Weights of a small GPT-style language model, trained from scratch on English Wikipedia: normalized queries and keys, hashed n-gram embeddings.
Each number is 500 + 25 x the weight over its row's rms, rounded and kept within 0 to 999. Layers, rows and columns count from 0. Numbers have three digits each. The size before them is the row's rms in percent of the matrix's.

# layer 5 MLP down (transposed), 1280x320, rms 0.0574, rows 16-122, columns 192-255
105:518517488501495531524443545500484532520516525539499508471508521460490496490534493492499511495506531470498478498496465474528507496456493485443501475484516510498475469504498486543492543455480503
101:493529482511543466487501529503476505547507512505498479535503513529488484462529490447484467488528500471556521442498522503452513491499510492516603458492515474479491562493534474529491506488484455
097:542520494565473497550501506511463477490509476538478482509508456489458507448488539491492464500481517537497485554506492501483516504498495537464491506486507553477470516465492517472467538529471481
098:534500536525514483522511462490485535484494468513499475499467516534507513524476493446492476523478486471473515558497433485492509507514477507488498491468459499433452469524575506536544492490535489
095:484507498531547502497482474506500480505501507498474449494497547479442517502491502469515486490486514496453482511493504480512496537495482460440526540534529531457480461445479495514491549529480529
104:466479488548473487525495488501530472518518486465476472493490509492518563524507559469488523524470518515470501514531535481476495489504467436510539488492550516476496486488496501511469531465532486
090:500476528505487541518525481467533532524484473498472454485491526514470529494532510476483517518460510506529495492511482517513497496467502491521526498515469512499497508494482478494485496526504512
101:521536499527477495518503538428436506490477492513469520484498479476487504465521526493432533492504454561507475473523485517482512501497530482528475496505485491470529487482487509440542491531495468
104:492515527524531534487542525513512500491502486520493516524489542490481497497460513503480498558486465536491507485516514522489497497495530412478501506561492524498499493514493447469500532518519515
100:491521557452491497471502492468496532504516486521481497503504529508508499517449479508470540507510510489511529518490509503484480493481475545477539478474516508533442459519472460511477533488521507
096:523498561498517486501487499484474464481496528463531479435484484523462566520508464474532520478467483512487460491529476544529513492487485460509541521529512506480550502463479499496489519513521525
102:483449516469493499544532525550489531524485519501498513499536535494516465472493533474518468507497497508502515519496481526536504521538517494523462512523488455519501455514450477471503496544480533
099:518490502543511485490495489526512454465458439529489512544485494463507494515508495487501495515461513453495504500514525468546463460518488545489478520410485474488501477490491533516482514490478470
109:505519517466492469515534464470395530503485505516478512456506476521503520503441504538503526532458492492507538542498542526496496490490474531522474476502496503530465501519461473468490483456482497
083:461503549488535458499446535488527475523465497436559474467523458501493479499463479557456513510505498522442496550473504483498494517522502480513521485512509527556478500521513512469465525473472468
103:516491531490456514500556511503505476511454514516501510522482534515507480516483480457487503517503495500484475506485488498531514496460482525519506440507497462496445478505479500513545449472524489
085:578480531478532524503520500516531503513462480481474492499476546527489528531473491491512455527496474508525545533463499521490462491503485513483520522528524521539510497551455494508476504463481504
097:528542544482536525494456511496500490553521565509573499540500500500546513480538518504456513517507482509496486536503508429469513487479480501464497517504503527553470481511526498478504518492471478
105:522486490459458469528493496517486505487526485501457511539509432488525492472472492522534465511498534499548483567520527489456493492508491500532520540510519475512495490504523452485477524514522536
097:508482547507475510474479504490496490514512485508471550512490553430485533510441462469511483551522530455495548491511494494478496495465534497482530513566507540482477501516487530523486471475505508
091:513509501528530505502500511536509517501553571493523516500500501516516474506499451477496511493527522503523474490480522561515505514530473485477512497522533486470525524522505535506476513489477490
096:466496508510572528497484454494542500496481496480505444473489503492528492472454497515520519451497439511503490509515517495542506508490496499491475506515537530494486516511503505489518486489469531
094:460465521475528500479483472518513524443495514501546475528528487492460514487454518492466476485497492512499512507468486495485495465528537471483493538516457481477515506514493507495475455506479455
107:496450494477471487528489495482541499572544556509501479485517509506503541503486471481429513493527512454469494480498490447520508475496521505473554506502473500505474507533489525496444543545507510
094:487513540491467527486483508491460529530489526458534497527513512469497495510464530482532499502523495460535515464513480512452539487555486521515498499503483489485526541477483503508520507503486505
106:528501493480494481507529485500471500529543490512510491483518503486511504500494521466526469509508535510479516504519510537505534482544483497467555465473471499530541494528485514529474512522473496
106:525496514468515479506493473475502484478496484484481496535482480515512485463468515541514502519507600465523482490508500507520494523474528511498481489527499544532526529492481512504501498493528446
100:509484497520540420522519515504496496478500510510467519486503571483493487517470499486463496465501516498477505459465530470561505457520486517513511493487518475507498505539452495501551522501480531
096:460519531492476507534475501478466478515542530501532458472535524486508445528478510513470536514459519468498519506475539456498475482507484494460485492538459500493483472495479510522491507535480522
095:466489469479497514528500474501465464481514500424483509484450459481478546473505455459548538463540521499514479471480504438471499513512485535496544494530504454496441467489525510525479540455510502
106:532502503502480524490442517505516494478554532517525519492508492502498512442511537504505511540488466500462530515526461507508512474505501508513477493539457496494542514471488493510530509468494527
101:488517448542474522519457498518495505483583509532484485496510495473548478484483473499464511497519520485537511516531510490525473491539463468494511517523499477461550495538504452528474486553453542
099:503516508517480476486489547493516470515527520571507531479532472494528534518484451515482491503509520491483494558486444518522484501500499501474513506516522522551489473556490494532483494530495522
094:509551553479517504463477478466494514505534472492474502526496533503529486481481554510449534519524521475519523490510528497493515466515524540532476480481518504527487468493465496503504465482519518
104:477424528474496505493510498520486497517562521442507497539512502539538531504479508555480487500535479476499486487449465514481502511516461494494498490442492483514482468528481500523526528458488499
087:538509509517508512519524514520506530474489515496524553484467519502495488502490505539487529508496533488490520488524492488513500480534523475517532468475535519499484483499478521494528531456522490
105:505510501505473517507501480516488580504444540512500468456503522481514534485532514509515481511491538481455465521520497505502508502526512404516520507474522509486506524510498487485550484476505488
101:485518511520507473502478485453439483513513525498538523479483512541489501498481497489514479469506521482555487522493473514531555568515504493468531528473470528525467502496484513533440496485559490
097:479502510477459485533564503501534498508502507524514493517508519498482532535528439517484475499492513522479512514487529560520535521507458536490523487501495509485504494509523497563488466486473521
096:506521522526509453487472503515514467472507492469545489509496437529486467526473540473541472514534486513475466467548463479493521531513472503458521503560511506526501491502525500460511522468488509
095:514458469450501539503501486485486515525546512457516464527522534503484549507539481515541489518471477464551492510477509539450512488524501516493466513507486537496497535508479493475490555497511507
108:513512454531507468496486501509514498521552550529499551512482517484531518475530510499470475485494450480452469487527465498496523470499504512496521442497495455511511485455498505491482508512499497
097:488493521502492462489497504518521491498496510511440480482510532470492499483465471499487463538506451488505490504533508539427497544485465508498454460519518501495476476502464563456516500520512505
105:519464492486483511504510497457517495514506519475504522488574474497516498483518445520504498519492521461481495483540529464543528504463506438491516509495517511454492523514536466530473482467524522
106:516506448500505501461508503502519501530515497556462492512496498479464532477504521483509523488508471494511514468530518506483501491491476446474517549468520511472510526475494459466475456510494559
094:525479507482479489477505488502491517531535510527521548503486511480506460531469512510461453539491520512510502486503532461508512509474517415465508437456480491525490482512514486483512470515511530
097:495505462484477482518461496503536508498495535492523458469507511459469505524485505461471521454501481511534518516463524545484485490497501475488524455495484489496504500495497526544500506524511517
107:486444451514505506465493482479545524521480529504511528477555482548518450466476501518552522507505485478501522492490498543523506498511516499490502495522480539467497499532518479492519529474493477
105:492461512479490458510491480497451507519513462498486482515543515500571496475479496473522507491517496442556495572517513517477500530517518538467481500528475470540499486474517487500462549523510499
099:492539526480491463501528478481482483524522479553495492467489452497486497512528531501513484517512498494511529478446489509517505453471504519506487463485497473527501490537520526487520475514527522
104:508490516523461496498543543499516493518512472479517482450508491527511500452527465495491528507529511480485479507544496505499559516458498468450530506494504479485488498510485462500476504505528500
098:493531523478504470530501485498484497521473492484411518502535528453499515487526493477465453492514494507473483519490533504497534474502497457559551480524504523489461483524459486455475504492525506
097:531506503494508487532490491469479497494506508522493515487525492496543489465512501529474531494472502517463521482494467495502467483490521465511480512501521512484500473524506484517522496479457472
101:499528506506487511512498490496485490525502477500486496539494527525496490473504517463475550489533448506478501464497519492532510489512464508475493520444497441493487496523511475527507526552503510
093:483437512511547501487511447495505477495544478498470518472481486530515489536512542501523491491434510534455458508529487490555491474536479527524484509494510483471488533520500495505468503479504458
093:509506512508513492527506484470496518487451493510509519509487533462459503519512545440518479515502479500537480493541507523483540486513514529494490502524504454488489505476481459497503511495467456
105:528506471504531457481515488501443514459545494493527499508491473540529472541476503498476474504526483525467509454503489435476453477495530528497464490516507481456516504511478488491557558496475518
096:524518492512470497513510510507518521509500519485475496504523512506476499534511487485496524504485534512483467476535538495536511490528492477509545484502506524475516483555456487512493496494517535
109:495510468513508486503489526480527515485527494521499491529429508488529507499506474462474533522503504500475500474512501500487475476474510483550507495530475534515465467522497564457504493507477553
094:484504503484479464492522496511502537499504489491558506483484515487475508529509502514514475512493468477493512519485481500472498505500513453559503497551532514484444468528539549500503491514495491
097:558511509539525495481468530480491496489468514478526494512462514492503504488487500527530490526509524479493506502499500486459475522507528527443511512499475501467523487497489528474465480482520506
081:511537527493540484518489539444498509530453491496559467509564487455484534505505460495497476540480489564555503527472486496478496511511502521488453493479492520515488484485491523484497500528553463
098:507483550554538573528528508474523567541472494484552554492496490510520498477495455515456487491452485510510486474575504477504504481479492491533455525492479477520484486518525487482498526482512547
100:510483498502496508541520524520481521519514489471450546514481510499543539513499480447430520491512507513479477498550451466494496489548499452549503507442501502494483510493509504497495488533468521
095:465498497477504492496516483535476501499508495532469480524516506515496499461506505538486512457531497492480475538495516491561535502527462531507516484508523483474505510513522502465486477500535494
093:528486484511485491502518498500491470530542520482514553492509551477501493496493508525488519516541485514477494497534480525471486491511503509518519505470481516515513489510501498498482502530499505
103:450452523486507494528530473517463440461473459524499505486519466536471476550448471520541480485534531483528507473491529533509504490505492510464517463491500500497461530483480496483503518525525497
100:510495522475519512484495502478494509522499524431537491482496495482503522511470466536474443481551470473508542525511498514527501479479491459505474490489510523533491548479494455485512500486494511
093:461496488499503509506516497478489481509514531523518495462502505527523475507504479528477477473533501500514508516515495463529491495471503448475513518499525510507543508520499481478520481509506512
104:518476485508486489502502520507482508503475529521532502442554490463509524501489440532446493547480526484481499500533522490497537517464527482501482481513534499484542497522512513497496521520504487
107:498500475480512495486437514497494495516460552512492507511482477534472545507498460493442542502498493514505489544479473497456482489498511528493508477490528442540485474505521484478474488505537495
105:491496456465471458491480486513543492491475573482520480506532468484504497521499483484534453511478515496493512511523510460522452528486504477502501526531512482512494493492536464461470488509456476
107:516496542502510517460540485478485489508524508463515481470501476525520472465556497464483528487471496491482495488453486516494480558522492470519497499521516505530560515482503503504536504480503487
085:522540471471503489538521486472505549515540491508493493491507501533516509480507493502481475498499501473474474490478531482463485526501516477474538467499506490487492461479506468547511487489490512
099:489519476522471459478506508512539481480537498521502493522484478477518473480505489544463519528501546473507488482486521508548556505524526487499513483512522505466509501485509559488475558500491489
095:515526513480450531504550455499489482533493549536457517473503475490521454488527560496506478507533493521480518502528483508511538498517518451469461511525505489490515517502474495546541557516499535
103:519497517495478480493491477454458497537496544494525492511508515526489510484480485458493553473539496517504492549447503527521472491490486519486510489493465500533508532465530463498479499523459483
107:493502497479502501491494513510463478566498503482508526553527486488502473505475511486453504492499467507487468499550522510478504505452528497471463509497527523473493533452501517507522455504499473
089:483487473570500477498466498537531522503512525558498511511501489465514484489526514515452499471527496552462493484501482465473525496546479523484509515463498488507486514512493498531480510507496495
097:502528476544508517506484536519516468452554522495493518497523492495469482485516485524544502494463475509500542501518488497481499490463517492502490523524484521457510503562531514516489543483486559
107:505509503550474507482486455505531491497522458516487477477506515487496499547520479438485492529515516504508482438472518458462472541468484443529545488501494484508507482460540505452484477453491502
099:543491470512479492507507499506523457492537520501484529503492465486497495531490473452503525471505472515515510485501498511501496505492509441540482525488515503519538538492462463520482523524489557
098:522488512481518449507538479492493468489569466553507501504458548534500512506453487480503498514504517480494537480480478469466502495529494494511542539498507472489470506484517508478514500489523481
099:472502504436501519543473514518509497504502497501495521501555469492488517489535442504479523539502504517503492500491465514499511511492509466517501471522489520475505478520478521515527465467513548
095:480555482484554525526486522506487502482484481471514502520465461528511528485459487534524500478507485487465517505494561506487548497491496521524557523533539499530476481508490439495483519500493483
092:518525505509540549542499537523487510455567484508492485486513489470496512505492501433488515547476516487513492525556467480498450484500509446503464488469489509512474500473497496530513450521508533
088:535477526485532473520501486455481459487537494479523492481508513552494499496476546495506491457473528506481530484475472488504486519495508486517508477538487494532548471532498479470518471500477501
105:517494539504507458501521516545492489489496506532493470508541501524481505506540526484531455514538471510504429500425479526513489438470498503504491529538480536487485507486507500513477488498519507
109:462537448504505499478502502518491528534526521470494531517481498486490516455560502510470483502535476512508508492481457491492510448503489470505523487477465471522482530513500507528512519493450436
112:509514515447531461467480486515474465483500476496528479479485493476529507507467524471510500539523522512518462497469495500502472529532423512456520498520519511502490478504530479508480463492446496
100:498491490465500452538514526493479504469541498543459503489472457503495453463487517505464505493511555459491454477548447498506498510477485458493488495483487521536527485527509471523514514541470477
100:520478519483508499524455518527508513490534444519537511506498527499514495498519525511524528533528500508488518504516482502500509444454489447500516526508518526521478499469529498475475492488469528
098:497496454470506516515517482503507534543516434482533535541557472554527509484512508536520508500532558492516511483482497472511515510516456487487493518479489525511494434497475476469503514520527507
110:449521510490490484508521501511451493460508467511499492539483508539500488473542542488494547475512480518551534510472446497480508497522502502436473518540497476492513510497522548483527512551477495
099:483498529539505468487546544500514525502464501471476523490497494462459473507476501511523510475476492492525521530535520510465476514516511444500524529479518463533478524470482515469513473520552505
105:490477482505490488464526479489526506494510493504510498499508552490486471473541496495494510516485508511468527502517504493519538508519510517495519491456456488529528531492524484479490494549458537
094:490494514487525518464499520498522517480487478477480510511479473483479498515488499513495553521483478545489485501502545515496472487504457452450538488456515507457513511472461501535514534452500519
087:516468513506544495481494550484504542503467497499461472436480501472524496493485457489463506548493476491479527479456521542478496455492521497481538487549496512485497500503485506469451494524492492
104:454486541542499472513491519443485518528482516476503492527504495507504521492491492489498492479479508506528471503505496514563475517430475481492521463502526535506492503471463478507504519514530482
102:526481496460484487519495506493467497535521451502527465443533484542523538505554509518500539499491513524508504504486475508488488528486520505496511555481493481480487487521495469489491581512472478
092:444520468540541466457490531491496515469465452466474503492489496502524456466492485482494522521555519514479500512470519496485506503485495462480518469514546493490507520488481490485492513504526473
102:514496517522455491513506518503483494510494519527504508482460531531512522499524473469555504539513476445522471522525519532473499512506488496503518476510462476512567450500463511510538488484501490
095:493457436526497520498525461544514475475496509522524500503531468489532485487515512505479506479495468523515511475524500509501490513486498472506501481491560445472520538496513499464505476496503473
102:532517472507467480471493551475517516512525526501469495503491501492481500538521485508498466463496548501505530443488493481518472543507526479460496470531453483515527513544537516454546533481502490
101:541510431498480519528469491507461513473490527493518478500469466502519531464490543506525469463515519508504464499556474535514504504490481507473476512519514487482506504472464466428549501509491545
104:558458485456515514500491497525509472469500501496443532497493509483514496469505509491492499443494486496485491494492478487482487493527506472484527497474515482498511489453473456516474512495480519
105:535530506486520504559473517435462536480492486475482473468482496467510465559465490491536513481497506493499527483498470495501500466513511466536474515505524508477490511487508482503541533517521499
# layer 5 MLP up, 1280x320, rms 0.0647, rows 17-123, columns 192-255
099:472499536488543476456539486442509516469515531516491471520488523536488465450541460481544505460490479513486496506507491477512493486536508502516568490515488500533502529540472502517447501503556484
096:493478458522497484472528491506538421526475538517485457505481532547471442447461504504513506516482481488516494493499517512491453482506494530518477527515470537525528486549462501484545531466554506
099:489536502509501525454524502502537488536489460470529442500492477511507510496504523498520502488505512546479453526503513486546489516500487496463535476464475529510547503533491498517498527518506500
085:470515561499521512485507503517487506461522557513498534500491518493561501475480494511505496502522488541513545524516503489493489501494521474492503508493475492507505507495488502506494499471506478
106:470489470524479526442542473462503476492491502471497470499485471499513481533475523507496489490487440538496546510476488463481536513493489484518514475475505507479492524502523537540512533501512526
091:498553476483495532485485471517496505481519485477500515529523466493511482522482521522513448498551489509516500503476535477472517499532524499524501499504502487480490503504488508495541486469495496
104:535497476508506504484561523508534484518486525517520506515518501509512494513518521489486499467497543489526491499478468499522503507485514488512482505468500476538453506515487500520485490474502476
098:519519486528485495471509518448493517473463468501475514522484506535476491470501462465459508496508484510463534525461511507504487531509530488501472480514424530519460516477500488535512498462513478
104:503533479476493496480474530528481503484513477512504498558460491508517487480498483492529470451500488492518525507502512449499517514465521503542513522548453481460523500498555494481485510513529542
095:507503467528508497466496518511509496460484507480484515520529510523464415445506479520506493471526505485510523467466487479511468505509493494542514550520468499503551492470498528507510515489527465
100:492502502504478491484522452534463512495491519507524539488459505534534489492491482469486499504496483505513482499490526503477475511468488486494516528504459505500521516506495491489508523487504505
102:526551489465469501502521504490487501521518522507489489515492492472546473471525514500499537494474513497529526537481503463468480489480536502538529514470494474500511489512485471472486500460499443
116:513537469490510473495518527513501506487479468498466516511517500499497504494501474503519527507532490513492507494492538479512508511499556527563477457523501467550461537505486461548517569457518503
088:547499479486485517496529485438503521471463495495530521496482552531521496504526540456522469462500506493524465507505554487495531498538492511511432514527519496468512493508507507546528517524585515
104:531509487471531537518462506509513501467513537512460478494509486546506508476520514520506486464479514552492487487484480480510521560492513507524445480503482493456494473499532499484489563486524490
087:459511466548474454474495481490490494489528518528506519496502484503509505490562551513465518508469500500516476510524528472496512508475497507507477478504458502536484525501498521534493512542536500
096:490497500465470471530503529530508517479551498531556462554484513524537490502502450490469520496514499531492521481454520486479460479518504486513468445499502491492481498484486522513501519503487480
106:508532490457504480488530496491532479525518470507483495516453473543536481511572479512500480525552523513534471526457501510456531480453492507516461510512474458505537519494496472526532515512563488
097:505536472498490507507513493517449503525487471510513504570485447543534473502505535502490506495508496558510515505471497468479502485517519486526487493460492532517513478498473513560472542507522511
087:506501528505483517448500539504522524501505463473482507507473470502504503489520511495495512521470516479542484479523445487514490499528523471508465508462485510507508492481497506501478513490481483
093:501537469520496491461508503510530451497504510528503494552483493503498513501473483475508499474506475459510516506497532510465476500486488484496536492457482459495513469521508515491515493452573501
095:499482446507490525512476502482491462500508532494520493525466482489559495471458455482485485475517487519520465452503490466528474488504501503498558522483513515455496520480477498482516520523461488
109:526491487489530533495530501475490465522495482463477493532484482583492493478493522479496503488505507505476517435476525463485482492505568502522468493503484495501575504490533512505524533448504501
093:489498494511467488478531483464456491497483474467530480551501495487447489510491481526524506476477529516552522471452479498474490518528503549560454513475449498521547510517496552563529498493547503
107:515516479487489513522559549498505454532496509492528493492475502477498481485527474483528514507475506542482523490492455471479500515518506504522492531545507542495520463518521542539498484501504505
104:553540512443505492491509517526508511505484494510484443507491501528501455506502511492490505507507527522468508483498503471497500533537536506539545490443512480534504494521493484547493547450491468
101:490525534471515484459489495524483490526503474517481523491515529518507501511502518508483506504491513462520477556496532472497453506465517486503502510487442475503509529476449499549501514478520527
095:511478479474497505499542500509476465468465463482455550531447502528517453518490485477508497485497528474491513484476480463515455498522506521506486506511485531521483527466509447494488551502531468
094:511500464501479517483548513538490509537501546518459476496470451528479440490506496473541490485522538496560502485495476522537463534500567504526485506541497462524498524487469516553500528483500505
106:501532509488442457475474515496492487482508477506484455509512487575514478419535476526490490462503473496507492507452520487511525486469517496492525436532474443528521472503514514510500476513481484
098:493487473495519530452541540502529522467534448468480509472480466498495506496537502509535493502484487484479503457467491509483478508529488490509550514490481491507495537532468498484453522484477512
097:499505520500525511488523498511453504501496495475498483523486498542534461482495536511493509447517501462477535461454504526514498522523519495512523471513494505470527509500505492509535515485488502
095:474500526455526479492479494471518464503441503477463443515488469486490442530477503497549512508477454490547473430499496497479474525479523524491525484514441510511512500508485519525466501518509505
104:528471493478527494502521490518486476510498511463490484547481440524532506458457483513480450522504497486517464481515525472515528539520490508488526505560484486499487496518511462505485559495530467
090:467445504490506439508510537500520470501476518506565501509467500515458502483487533515509452526511486498489527492508511518486478448518478546498486508483500516505506520487460528526472467518528521
106:534529496473462554485479483518478482474496533512494550544490477490516487506500487488525485487492504517510505487474495487538470525508520467491486476479437523494527489516503503487528524488487526
101:536498493481504516476490519483506451467523521542500491545447479486482489498508503504534502486514500506488495486487467541453497538501514536516495504518477518557500449484486493538472545478542484
097:463476499524528552501529541473510473555499470476542526519502485504485476497543512542491511487544518502517534483472497504513489535522511531506469537555510471543541495502515507508495453479527473
098:505488500496465480499485548508511478518495525470531473528475531542544502448448523495481542533508449537507501500496443510511479509509538465473476515501464511513556510510530495473506531470501492
100:513517487535474563462480475501487491504502508505519492513504514526479492461476504488490466487502506493516510447502488534506517510487499515528474517495432494537515515447477514514493548474534481
107:515526470491487490469472467547527508519487543517528465530513467481532458478487474521475518456530467496543474476479476490468494504522519524545498526451471499499470510526497521534518498492512477
098:509513495480523496512515515520550461543455497482490517527414457476476518478499471475535510493551487529513519529499516506512462497489511489474514517487486535522501490477555490530511493475540538
098:556529515505490530464490467484490518526486482537512464496504444516500467492531499507502500513476534484514492526491516493492472516498511487549508487526413489500539509504504539548548500431506526
109:544500457555463522428526531477533480516474522546486497501511504486473547473505525482515502513512520522484476477480501486493507470499543478510497514513478540505494521527478479484500486403504519
095:515489474525505535468487514478506505493497509506511492504478470523464504474522519544492521523500526531516495519516501520523501531477510490504531484481506493508543540488499515498506512471498489
097:512467471477486514487525494487505486528506509521469509497484532519498503507541484462501519510490502488506490447480531471519513461445523509521513512503489435499469527494483519513521510463504517
108:465511461518511497491538521513545515496471482486499533525503525592549502542478510485526520478501476525492517502509528475486478508480520486529493438484462511511481493462520507513523580502491446
104:515517492503523472490507482513466492527473464536460514506455491505476471496534443484476515494509497533510482506508468521485510530507531525487525509506475548449535515454505510543526554470547478
099:481486510501519458501516492509510487497457490509465522509498491524520465555470522505474509477515515495482540459482521500523511492522510513494541492478507496504496515468535487446442535479493455
100:524535525495485505437507506480514472494498476463476535497491491521484485463472511513526544452566495484504469501464485480519530482482532518494479500510423497522519480491480516538520515472531511
099:491528479452499539506526508506537504517494456496476495479506472539507534483504466518524514533498523550479499514487517513519518483456541474569486479441500513454527518495520488530472514501498511
092:453481519529460486464526462436512509467528456507476526505445505485523510524488504494496453489517518481467497491488531506489502532471469483490479491482483527489509492523506532582518516457540534
101:527487553488517533464523537453512487500509466492506517538524512522494465456469527500509507473493493504486529548516492479528481521460494522537498515554471445528536508484485492521527473466542489
094:534511472515533534480478535493527523489509526480529531548486468527505515500487513516480499479506457488475475483507448453504513538513538501526471508531534492515504519487502511503473504483505457
096:510486451516490531522532466500509465487504506499522523501494505488493511517472487515494506464546521497476517474497503488545466541521485514506443507526488481540492512565440500532514498476485504
106:474535500482499502504535556499535502495533494435498514542506477580494472494495496507570522510510520508495495512468497497488530540505518501484518482478518496535498483504542523529515494503476535
095:532518517495502486505515463523523454517488529495565517537501504477516477488473483467456498483507473500493526508486521468514495515503539473555478491497486514529537520509508496483504530480499504
111:527504486494460513481546512496523530482473440509503492517495476563517489474525486505529516473493479524506488494480489491519466479466526511538511450477454465533515490460487501536547465464504479
095:534485486522504530468514498486517510490495533505547508454503494554482485427480481523512524525509513554523515493485485498518462518490503496517510528464434518501567502497550507507521508493491486
099:478475485515469474463509519548508492516479485504495527523495496503527467486487516468497520495489524504554542509497482431486491502508538513485489474509458505495522477530501518488467512503535519
086:503519495491486500504499459550512498478480495465494508517473516546503493478518490475508486488524519495467502445518508499522492525465497513506481475462511547510523464493457526480512479471484526
099:481548499541531488423521487496507493458516478463503432494468524500506459491476522476538480506488487496509497463491514503503467514485520487539531498509502532478525458505504511512484498513488481
099:519502485473512499500530508514516509561496569440439515462518482535548463506476500438524494506505526492522507474483477507487510492533532500539509517530463467492496527490482529493496480483504476
092:513514460492543505504554506443506508525465485547500442492493512531491464534487530472532498468513513525497461476512510478504501470498557457489474490481505510526491493483476518524526489456491510
092:504520527492495464474512545522527481477483486508508531501481485469480500504477498538514537506530496516494459519494547529471527522526507508487527512528492462495491491513522493486520557495498483
103:441530512533487476482512509534477467498524487457503526557468492477492473483514489510484499468497503520515502498477488493529490513449522515501499477474472503486492492502485549482492512471481472
098:455503479510483506507561492479501453511494527514486528519530504528535448478462509503478519490494502480466519476489509447534482537510518491567466509539426518485492510520474457477459489447509510
093:476515522535524546471512503481464517471510490511467495495531431500518522466507527540484493527505537506530492519513472559480487505486520469491520449478464486476509546464468494523465484489496495
102:515474469532488551506485520464499513509413494529565500530508507509518501462504471478486480514503473503512479489483514479504503518445556501523493493474487501470543458494485492529528552473523499
107:491461490498509474475541462523500459531445478514507509488465480525465472462517502503495533483490500548477511506481504495461517496474528508519492460475484500486530492474511463485432516500499439
102:494500484416500480469517496466479486504430511478488493518478528528508445507524517503500479465524498506478504515481487431466512475510519485532449489515497452487546484487465516519521553465469492
107:459495497514485445472554495470494469500513476478497512489525476527552528491492511530441512506498496470508509468481504523480519522480497498517487485515505524525501498523483509526488499530540520
089:529539516476497533474518473465524418468503505505518457504489508498511473477520480489518523474544492489501504494472468468528491494469505535495477495524494508534474558501498503522498522508548468
095:493548488487461512488536505479490470470486504511475510472523465529514521488503532461528489516470492507511534451480479558516513520525521509530469471469516476501485525497481481478493515505527501
097:470514506485543444457518524458493512508461472488500493533464514497460515520512497538457530469474449468526485527502515508518481499448506572482534479526460493502512481481509503534496533455528495
103:526519522490492489488538450486464475507521470456497465533448476543536501534503514498504494504480496502494470463507530496521521503493540493500449500506480526493534475474534492550470512485511473
103:504529516528525488449536508478489479442493485517534439542510505537508479459541516463457510476547496539534486481482483493480497518502513490551530449500486455497504524502507491487513510469517514
090:528532539461494499504494457476521519493485503464504440550486507527553526483537509448515538499501502492494448471506496460459482538470514510507507503495497506507473476515503528554538497469494468
102:512492525500506492469494485483500498508481488499514528521505508506523472485502538501495490425499466511565501491490498470497533545505528487525542487499450501520519478476493509491536484461551459
107:482525450502507488470516450461495500524505504516512513483395514509502502498499489505517481498548493517490505536497510482459466517481493480502475496483496506553539517525519510487448464460532545
099:498522456504495494479559495507490461555527465476495501525512496491481548487519527503483559504507480544496459496518478485492484496495523502507500481512531512538539456535493531568495530461522490
099:513488506524525516510542478461505535497488488531514517514519505537495469421535481523489483552527512508523525494498524491512463528496534517491483533521479480523495523525482509503483520510513467
101:517464476472488477490484475454510468499483510484495474517523491502539520545461509484461514494487539506560450531464490491497492494515529520537542496527475507506477539490508473497496518512528495
095:517465481559515527492530511546517507483494512499470483506519519480571456497476507475516515496473521539478516470482479484514472523502510510510489501489521474481535560467488511510467528483486470
094:508478504511479554491530531508513490537495533488500496481484534539489496467514521510525523477526487557508495470491515462476526510510535499527497501481472500510539494523496515505499492468525499
099:499480470507472458511481553530496482511505491482524425475491523525537518471438528516502520482508495493535500468497469542519498524508533508497525540487508523487538513472523493473532500493488515
104:529498509496514506469480511488479521492525498520506511505472493583527482490532454526496487448493481542479454458461471515544507489484529516524444467470492528534515468467525495561481485503459494
108:500519485497490485462556516484485501479438506477507517525477504508509494491507502481486515512523501506474498447456485530491480501473500492534500519499429536525533509524480533492502506446469464
112:513551531475504482499497498484506502495532470478520497522542508544485473525506498474548500522454514539504505495481485460524536542492518494520478544520472518513544485507520498467507513440527467
101:499472504508514492481534509531506481505453508510479508515519518536488484436554470502508478477537488476521500489514522466475511539477471465514521493536517469483523538541489530512521552483534488
100:506463521493516512507494530487467469517510478466480475493474491546479472501494509540537512488494514525497472460456524469530468493513529467517480494541474505522503454529478501522508511489554524
099:500473466502499468456519508498517482474456509446481469524521517524493494517489512531506480499469488525498516510463518456510446519496492523524536523529489532543495453489495505502467519488507463
109:455508543489482491487516550513462479480502503515507495494465469569511498459463519499520530504531462543533487479482502494475509571528516484475498534525445502520510495525521508518542540508520513
096:486462467520475494492508495463515519521458492536512469499494516521511484496510504478514484510510498521538457500486507518505490478509512482560466488502487446511547520470491489515488529479469469
106:514499472479491481516508514521498474488488464502520455514497515540510522501480487493527533499489516543496479467473534535461449514485501514517504508473492517472564526493495499490519510456492486
097:469496499492495495484509462536485484467493470514485479522485454532497448505506498528502496502486495470486489486479483496521486504536504490532493517451453481526497481491519550571473508466460498
087:547488497468465505497524499501503467495466544562493512504512481518476497501529548501494472506511488520469482441500492500514473544495514478523504522465478471523513478530471513512530514522520470
102:515504479492489454485528468480504516516497480514527517526470504552533479494509463492522497459493448494534503416474535481521500534466535495538504492526477513501501543546527527509502501477494451
103:465517505494502508497490494474532468471512507475506512525463440500490500489513471516507500473528478485479509521474524484520497482519475531523500532512484523465502468528482504535488493449536533
090:519504507502488464506512486509513528503505533534533509494505524522498518506483551488536469484503513482513533465512477478513503519501494464517470527503491466553509522514484490514509506498519518
105:512531514507471518474537444515541492543501482474501484518488490482525536484514528515515486476460509478478513507459490464505433475497526499537506522479485490512547463488445514512517498501536499
096:505536499472511499441497486501456505485529444490500479510443483529509522536551441506546469537503526503517487478526536473470495501470527469517521477480463506505521515512486517518462506446493514
105:475498494493502531440477474500495487510500509498495454489486468519531490490508538473486512486494529507494468506485487516520474493516522494503492467486492495503540498510525486499516484481509443
094:522503524541479531460514499470490525501491481493523514501453515485487501473523525515532513492492521503494541529493516471545501484484514512537490501496495510520481525514494533522524519489556522
104:528484501473494507539572518493487506521484503518495437515473486486475507488541498521503499494511480519518482457468495489504485470478570490545532503501456475477512518434478498487506514468507475
107:471519499488495476499485494442505480481510472504478548530536518533537471510502487511483530469474533490542535515482484493536497526514556510552469486452490479496461503530458459486497503441483501
104:507509513526493518481496530487516488548515547441511463525506522506494485473483487496500509510492456495515528462497521479518530473515600500529487502473537496521470518450493505515483532420485524